{
  "num_hidden_layers": 10,
  "hidden_size": 448,
  "num_attention_heads": 7,
  "num_key_value_heads": 7,
  "head_dim": 64,
  "intermediate_size": 1216,
  "vocab_size": 2048,
  "hidden_act": "swiglu",
  "norm": "rmsnorm",
  "norm_place": "pre",
  "norm_eps": 1e-06,
  "positions": "rope",
  "rope_theta": 10000.0,
  "rope_fraction": 1.0,
  "qk_norm": false,
  "attn_scale": 0.125,
  "bias": "none",
  "tie_word_embeddings": false,
  "parallel_block": false,
  "init": "normal",
  "init_std_qkv": 0.0351,
  "init_std_o": 0.0,
  "init_std_up": 0.0351,
  "init_std_down": 0.0,
  "optimizer": "soap_variant",
  "learning_rate": 0.00292,
  "lr_mult_o": 1.35,
  "beta1": 0.95,
  "beta2": 0.95,
  "lr_head": 0.0053,
  "max_grad_norm": 2.0,
  "warmup_steps": 200,
  "schedule": "wsd",
  "decay_fraction": 0.891,
  "decay_shape": "linear",
  "final_lr_fraction": 0.0,
  "batch_tokens": 262144,
  "max_seq_len": 512,
  "doc_mask": true,
  "train_tokens": 1163000000,
  "max_steps": 4437,
  "dataset": "wikipedia_en"
}
Each number is 500 + 25 x the weight over its row's rms, rounded and kept within 0 to 999. Layers, rows and columns count from 0. Numbers have three digits each. The size before them is the row's rms in percent of the matrix's.

# layer 3 MLP up, 1216x448, rms 0.0984, rows 994-1093, columns 320-383
098:505481547521530514412498500497496511497496516506478531461510511425493455497461538504529495515492500492500455522500507486522523496509478487487533473482491491507507485539488465514511532494511511
103:490482523525506491529479481530491513510490482498497487490488499497505501485470552505450513506502512483517543491496480477507505490544510560495502477484478505489510515480524511525448566525493529
103:469507482526496493445489531515525480552520507474514529463485478463506461460526493522544523503486512536499505552513554541490480530488451530432446473533471469478504469458513537524545547509486474
101:522516501494472526501485513478485495500509493531539487487501506525491483477442487469502546526481499501486521487505500531498536530536487516518451518454474531464489486544488504500524486487487538
096:471493481494532475442483479534465520484520487552505424534523474508523494504515509511536495507482529496497504498529517484495502472524471567528516496509487552528514501507492495511508521533509477
102:480522529523527485561516491499515483481518540458515506516507510481455486513507543507489537523509472521503463501496478461520488524477511493536491480526480496533481517572470468466493506480482467
089:492518483549486513487549479491497525491526542534472509523500530522523506523546485507504534465505506495495537535498487454466496467525490532459508473514527523505526537513512491476472495507476494
103:493527509499503461488469497497499506507512492448514518475543515501519474490502531488477490508477467491480499474481489534515473491523513554537486519530499464496515464481479518489512504512459526
136:498517466496516479503511504471520513506515526480507516482554440492485515493450468509526529497505500526517485492455494477486503474516498492515486530493455516521491505503542520523497499483476484
096:507478478509525509508487491481490500494572477471495462485514471511517526472494533422481508505506498466492511482469495496510506516490489497449492478499530504509463495482489452473529524462517514
100:532461425511504517503488485511518492503510470479496493508487515489483517479523480507502443523478513546485543465494517489441534515490475526469508525511476484458543497468508468465507501482512490
094:510555546518505544480492500538509520486474483472482491524529494510475497495511494483486494458499505521473496500552517500464522500518517495493466499508463487526533499513483468484531507519488492
098:514564504505513495496500487465521487483491511491472490530476471443511464497464477454476503512499498523525490522527487477492497538532469494497506507450553523513488541527525491507505497499472510
100:482482481477472527520529462483471521515486529502547488488506483505502455511533542501457495549520573543526495478491555511499508479539499485517527480495528473497518525523523508505553507465529539
098:522466487501480511501476472493473522487469480523480500485462501500494484494521458494489509489508539499515600515494489510478507462522484486527508505517500495523530532494541471492491525543502540
106:531544544501468473501486482493514467530482529486467532500485494508543495497561461488527499455476530490512482541504518446528508478498521488507568498492518524481484492506489531550497504521522522
101:524485544489424496457479487490526496558512519490525507504509525498498497503491539480527496541478464510475496515506537499523486516554485477508471481515510488501536519501543481453487506492496525
095:487501479522518506481535459514494528481511483485464576492516500518465510544500485522510490513490522497521516509484479474510489477524497542510518528459451489491513486445464527501503514506474497
095:539470507471483504507473463476510529486534493505516492512480487528525493473469521480496451500471500483467538485514504564531490473499486455493470515466522438509535491526461542480512503494468513
101:456491561511493524514527536427540477464519531499473487463500563477487507475515498530479514499481453511492536453523489506515484520476542510475528496482496461496538537477547533519529492493510458
094:491522510516528493520510531542506547529481493496484471489541499498509523493507474529519486478497530502486455503476535493486497490517467490526527539468510533488461483495504499505485495502491485
102:529543509501484511527480504500499475495479534460466481537505509510488535508501507465476497452517503492495520493479514540517532472560527529518481509535495518472502468496528534553512536521485519
103:555513478496505475460464519507520475500515559506517488504543528482501464499520499503492498473510511480455504501486502516460501501501446478491496496484503557496501473529511488492490514470492472
101:480491460495491499509487510497463465518509506482480504444488488511488530495478529494514467443524482517527479539508504490520550511502538484516470467477483511495480494506495485504525510449495520
096:473478513556518482521531502466505470482461500465521528465527463486534539500483490564500497552533483529527556499511517504452531487496479492498512473510474489442489510486489523503479503511506525
094:520476498499505512503496453520434498512495529485489475516503503457450450542445485478540513480521487561494489523484503510477461492510536498479488521501478491505480477492542500497503503514517452
100:510481482474492514571497508537509495518495515484542508505460515511448480471483488510522486541503510507547507506486545505467516515548442508500507448500504501535480501520517485472503493572502527
097:481531522502484469485475491495531536481518509511495483498521488528543529493450432487546493531489519469516518500527526479518517508456499526468487459500462477470536465534523508547462483486499522
099:546502469469467501482508488529522502532502543478501450483482499512485488503524520495495533485501464489513508506520475497460463550500549542451500482503501501518486509516474523518516527502504510
102:523496483501497517468521506502461512555470526507514460510464502493501501508495544470483486515501494481470468476492528489523489584520477521501456477519508476480487530477530473547451463505518487
100:489499467484491516527512492510507552501475485488484509540568512514443449491499486487517477488466515507514476511498539477499486523492483463467529512475483478499484481467463502496479509489483512
097:504496490493501486513539522503496496548490506514519548529505501508486488454554484471498497508502517530472510461537546463497494506487463500490522504472499470526532523485491490478495501481527497
104:518491469531524508455499460514510560467506512491460498573549554529469527503459495476505444465473489509455450517485483523535523567498473495497504483504494490490499519480469490482549501462508505
103:522477466466482488511501445484522538490514512475500503529488514561532558497477481491499525476512504475485520499539501524477547494511532523498520508526499507493526493490478493492515502495491527
112:515506494556485493510460517519469475514461511470499474474542520498497518477558462526524532548521449482514451502486505478482472477484498494523503482535464497506542589486531493544506477506508535
099:480468507503470459501507450458469496490474499472509507498485497520489505514507493484496506503483484505502461518482465485554509521512484496503522479519527518483485519469499445509459554508485454
095:542501502515503522490497526464514485487498449518516503488473534508495498514484519482466480490516470500496484526506531503525525461456502519494508474513522505489464476505511441453518499546514530
101:523497500511527495534487463528559478489498515506514498474471458530509516505507501507516472510505474456475522480479524537474522513529459497512491493493462468469538447540506515513535482493525516
106:557487553508476509495481471514497449525528501502493467510492494511539491495482535495511531529548530516492493501442519463490502486501511491471581509484465487514518555554508518508490493513490526
105:511503492471470488498488507483509467456510492465451518461485473488496567507492471483537510451495523545470461543513523514511466488533538492535498514489481503466495521444527484461490502544540538
101:521514497463503530470534544480481520531501509535486514494539498445514512470499525511500487519541532488529451558515494520478497518497524532494539477503486531486470543477493528477497520490476504
102:504515498525536538511456510509514486529488510507531486469549535515535503520512518482502479485495497471503482508498542498444507478483474531518517500522514505504487570516466500489533504481498501
100:534469454497441518515507513485471499479450494532511503496513503464511501468500467495490539504499514505487473513519480452538507511482464521492493490482540449545509494465495465544477525503479512
096:490531534531502530484511473510520525492523499489524495490497503555468513441459480526532488519497499552505490520493473482498535483463490503458482534483495538525523498535472503529503549482474508
102:527470508484516475509504476498496480548487515483489511495497488508565514487506476484482471534487487513536501526511462466501505509524543490484523497462528452499465491501501524534461465553517468
099:503492467505533513525523512481518455519492545486493500516526502515489493516449524525503500401542532501511477510542519535517474483480505481546489482479512502515513507473488494486501503513428480
108:421491496503474538508471502506485496503490517525453499576518549483524538481539510511506487501469502503522521516456474483471508555503494522525479458509501504512528471501499441518523530458494497
099:503476478469468525495495510481529488475500502486496512518501459502438500536494485533483506550502525425478518501449487488476487485522502503501504497501541460444467507492507463553508472503501514
103:535493504500499502497513498470496451499514477468497461486500499487488536478472500529476525485499525525491435452519531512439500538459535513506456522487500552511487499499480498556538535497566517
102:524534494497495539452513540485532509512520503493512493488536484469503519480515494509523529451460497530544534480514478526489543516480527498525444496467496527501522458518515516489540486458509480
090:459528541519521494475499556484488518482541462474502500514468480468499487494466498522505505472539485528506526509498512486488519486444498538520514502472507483481454519505500440464537528524492475
106:489492555513443472491506493525532499519519519501483494482533523518524491493517497536471498562475487512536495546533463506517488519511511477491515539454513503494459503475504484463525498470523494
108:505498518520515499514531483517481524511474537484468506440501483505456472513469434532515506548477496495560482519509521526479493486498500500506530529497465490486458515500502513462515564523494468
108:533468536489515530517550493525481453486503551484509512512490486491476495516548501534520515504484467504517467508491508496490505531482459517497533486465461500473474510502542511486512526463565508
102:487479489496461492508576499511487535479555464522506505521452518484495489486517515475502491468532513492507481532516472508537501515491503522505481519480484482506518525540457510512482499483473491
097:520478541465464515487458520514488450461508499473495471482486552499500494447510538513512482457462530483498517470543525503546491545541483522491469509547471484476509522512473499516535525496473506
103:511505483541505525492522488484512491515491482514503511477511473499542465490512446551528538529550532523452492502548524458486510507471491556443528481511525497503478486492481483491519561479516439
106:475527524518477493464483496462488498502490503507539509464525535487479523498518519453491495439473478518486454522469521480480537491486521528522489485550532511509518490494517458479503473503492456
094:513494484508509445534479556524494522511462524504527481491522534505503473490537516470472492470464511516459524517483535520517537516524472502473489476509471488497553479484495510534500513536485498
096:518521482545481525476511466471504495519505489506523498509480507512494505467513532461514529525507522495496463515501517527481487515456512515465483498489522521528521505494456474486525574529493469
103:480506496500503455505513493544515519529526480490496466498493505488540517508488469508479490528481496545490460464453503455455498493495500502484492491530533503492537528509453533534482509503510517
100:472497514506474515488446506530488475524515516505491471531473454481504530473483476529508505500500536532518542508501532535506521490592486504521481467473511484462485461518489467556517509479467516
106:502486562484504492477499500526502470542495509500465439490426524525491479488533470518518518543478497490513513509478525475505489485498520497501498510443487490470530441480528497497484469547481514
094:488493558501522494477526528439485478517510538501562573494565518480496516461491498481471472512526502521492492516446435515468469491515486514468513573498477497505515493476490465458510507504534507
097:510516487482524479536535513513546539511467495504565551502465504511502517507497498501488546490459517482510489543485499459514488498525497557465512494490474476495517481457466467504506541520493491
100:496488449525525487533513477530491479446502461523518462485493499476495503488494514528478483475512538476507454490473519497517525523506525440506474523543480484506527512574469511482476518474550479
105:531481532460490481541519474549503512541496472494547494519516483513482493506504476487499502529517489511490440483572519533507471496498509487447505505471532510485480513501462470495471502471507490
091:453519496497533472498520520465496517528505488537484490509485517492536495541523508526462505484473503487485523536478460489430487526490489496550485486524485525551491474496487538480501510583502519
101:519518494478530483537491518512494493550467481479519525492492485499491524447521483463523489518463477512526485457498475529491464481543504490547485501489504519496544544513482495490456456497468478
107:496492529522471505522482510541568538524472522539480513457495498493463515491458491493511505510476518509480519490474518557519480511486524499478525503524514482496509516497443507545465506509488508
098:467471493505506534470505452501519516491513489502507504528474527463499520489504521478512486455504501525464500506512537474487484517496517469465498514513457489505521492512521454471493489515473466
093:487536493485530422506443533497507537494536501490536525535471489527497468503512544524465477467483513483497472500516514476484478489525485483473503475501475437447491492502462527511474487500518518
102:464486489504500477506464498467500488504498520508500531491520494518531538464537493498542538523527525491496550518511481452512539513539486529486516489500531480489479475464530506514457503505513530
102:504512497542497423560485456501513505458548510510519469505525505512499494530520480540508521516493543518492474464516498467512518528469549554517505501509501482479498532486501508490484459530525492
098:478501479505486530485490472503444477537477510524485516533527432492520489514478510510489460456470512473458495434474541479534533513489551516487560510514513503468537502499462499512509488512507454
106:533511517499501514542455521493474509440502473522484499480469497476453515499535515484558495485471501496513501480518499511489496515528469499485532472536499468453523521533492524527516509464432499
100:497485466531499502489501507497534502472524460500504500517501537470483497509473469509512550511521478475561520460532516512535548479506513514523447539457520466482457505471490462510495467491524491
101:518471513504491519486511514533503468526507510485506513481531552499509488513511486514481511519544529488472476531481515525462511496499509501475466545522444468481525460509549538454492484508523519
096:510490564477482499545476477522521480511477466473491462498489490520476509452483531550539544512491484488504475503514550471511554522498488537453532475494485489456479509537514598513474486497501535
099:518452466549487534444507487482512489483498522509477534462549525458504530502518468528465503542498484504516469504535505491503515510527490453483505508517519502484496475508508509523517507476542490
097:510505529466521517478518488497541536516506484523498477497454498532471496521476506511514462443474531498484543491536502504490503492490510505490524517520500511491467552535508531491488536449513520
095:507516449514513509539552477535505506479506468468479511488507468534490502474515453488574515497523512526508549508522500505537492491491511498520514524502504513482508514488532496473481533502477504
099:539500435518489545517513469504504519524451536516514485492539478505500532513477497479516457494499510493527518537495518464478516495522485533484539510525499529478447500514506512541543533476499527
090:488480507509473527462470481501488539482489508483456501471524553530505513515499471497533503487492485495509473503525495479500466503491525497517526454529467487530485525543486470517512465479488496
100:523493506517526485503510489541493446508477499477440453506509524507455506506501467489554511493503446494525502462528509518487492514507503492530489507489516458415544500533498503485502499469517525
096:495541480497514572492491495502526518475485493540497486515473520512535519440499511540517503505515522480502497500498507524509495483484462549509530467510504503495500511507484468527496497485568496
097:546504525479514475521474483514486436527531506506496482449534541500525507472509472453515503540487534468524501531466540501540516562512470493515454498505514487511485539526458538519465511506524496
096:513506541496465498525486509467491482493504517516488528471454498529500507498534474496515482518488506486536501528498529448453537515487516485473545497498507548525492465501493502501492488486504506
100:459493489524478503514473490487472488550475527500485510523471494497473464537486551501492475497494462494468525518521535514484521472489503477490498517496487481528483495488489502513465522526482549
093:504481509462504451485508491487561506466459537487441507494507512515501521542487511455497531494514526505488498529531495519518516512485494494512496454520506455528524458515465479492521470499508517
099:537528495502494473551492516538516484513487509515508483547495483505501482491504494473478504501471531460508528480473511491499517504489481490478466494483493511507546469514504506471535490536489512
100:545512472528498505491532468442522536499493488493512486527449528485481530511512497545499438500495495512450515515503519473496511483502491538480491463504502497453499499502531517477462510494507512
095:535518485493517544497484496527526493508520535496497462526474500503482481512510526489519515553508486511501520508491467494539518510543479440536500503454531529495490524473508473527464504473516516
097:499450504496475483498498515474517484498480519524532553478504457518491501463503486533486545517466497529531521488475504488516505483502455444472544536485532536465519527509547531490490461483521503
098:506506503458506515526459489519543505477520509500487509481517501545461518511519549487519517517505543559481468528498437485507511527498513482484492524503463520471507540462514462514511508490500450
098:518509451523491508475506519514480536491490549507483512524487474517470462538513503499543555546467529465534483483537505507509501483541488536534491520482511488507495479506518474506522576494480475
095:498531516502463485502545475460487501523496521509480474542529471487487474487505472506488510503510486476513549506514513494462456526523515484481483532540534499475526496515527479539511531511494495
101:485513484519504474493517492512506521487504487466528500547485503487478506504497490473485490465473557502521460503490477470518485516487519469450505501498541502524473486469469481532509513501524472
106:489503507527478503530474498489478500511454472575520516463434507432488490514502523447528463502525516475496527523484498435482493498457494499462477509485467490546528512500518518501470485482513497
097:496565478503474508512533503515520513478504487478507523487533509514504479527493536532500491480471521516512498430506491527494503480495494495500491492510445499486522510529519484524532494421521490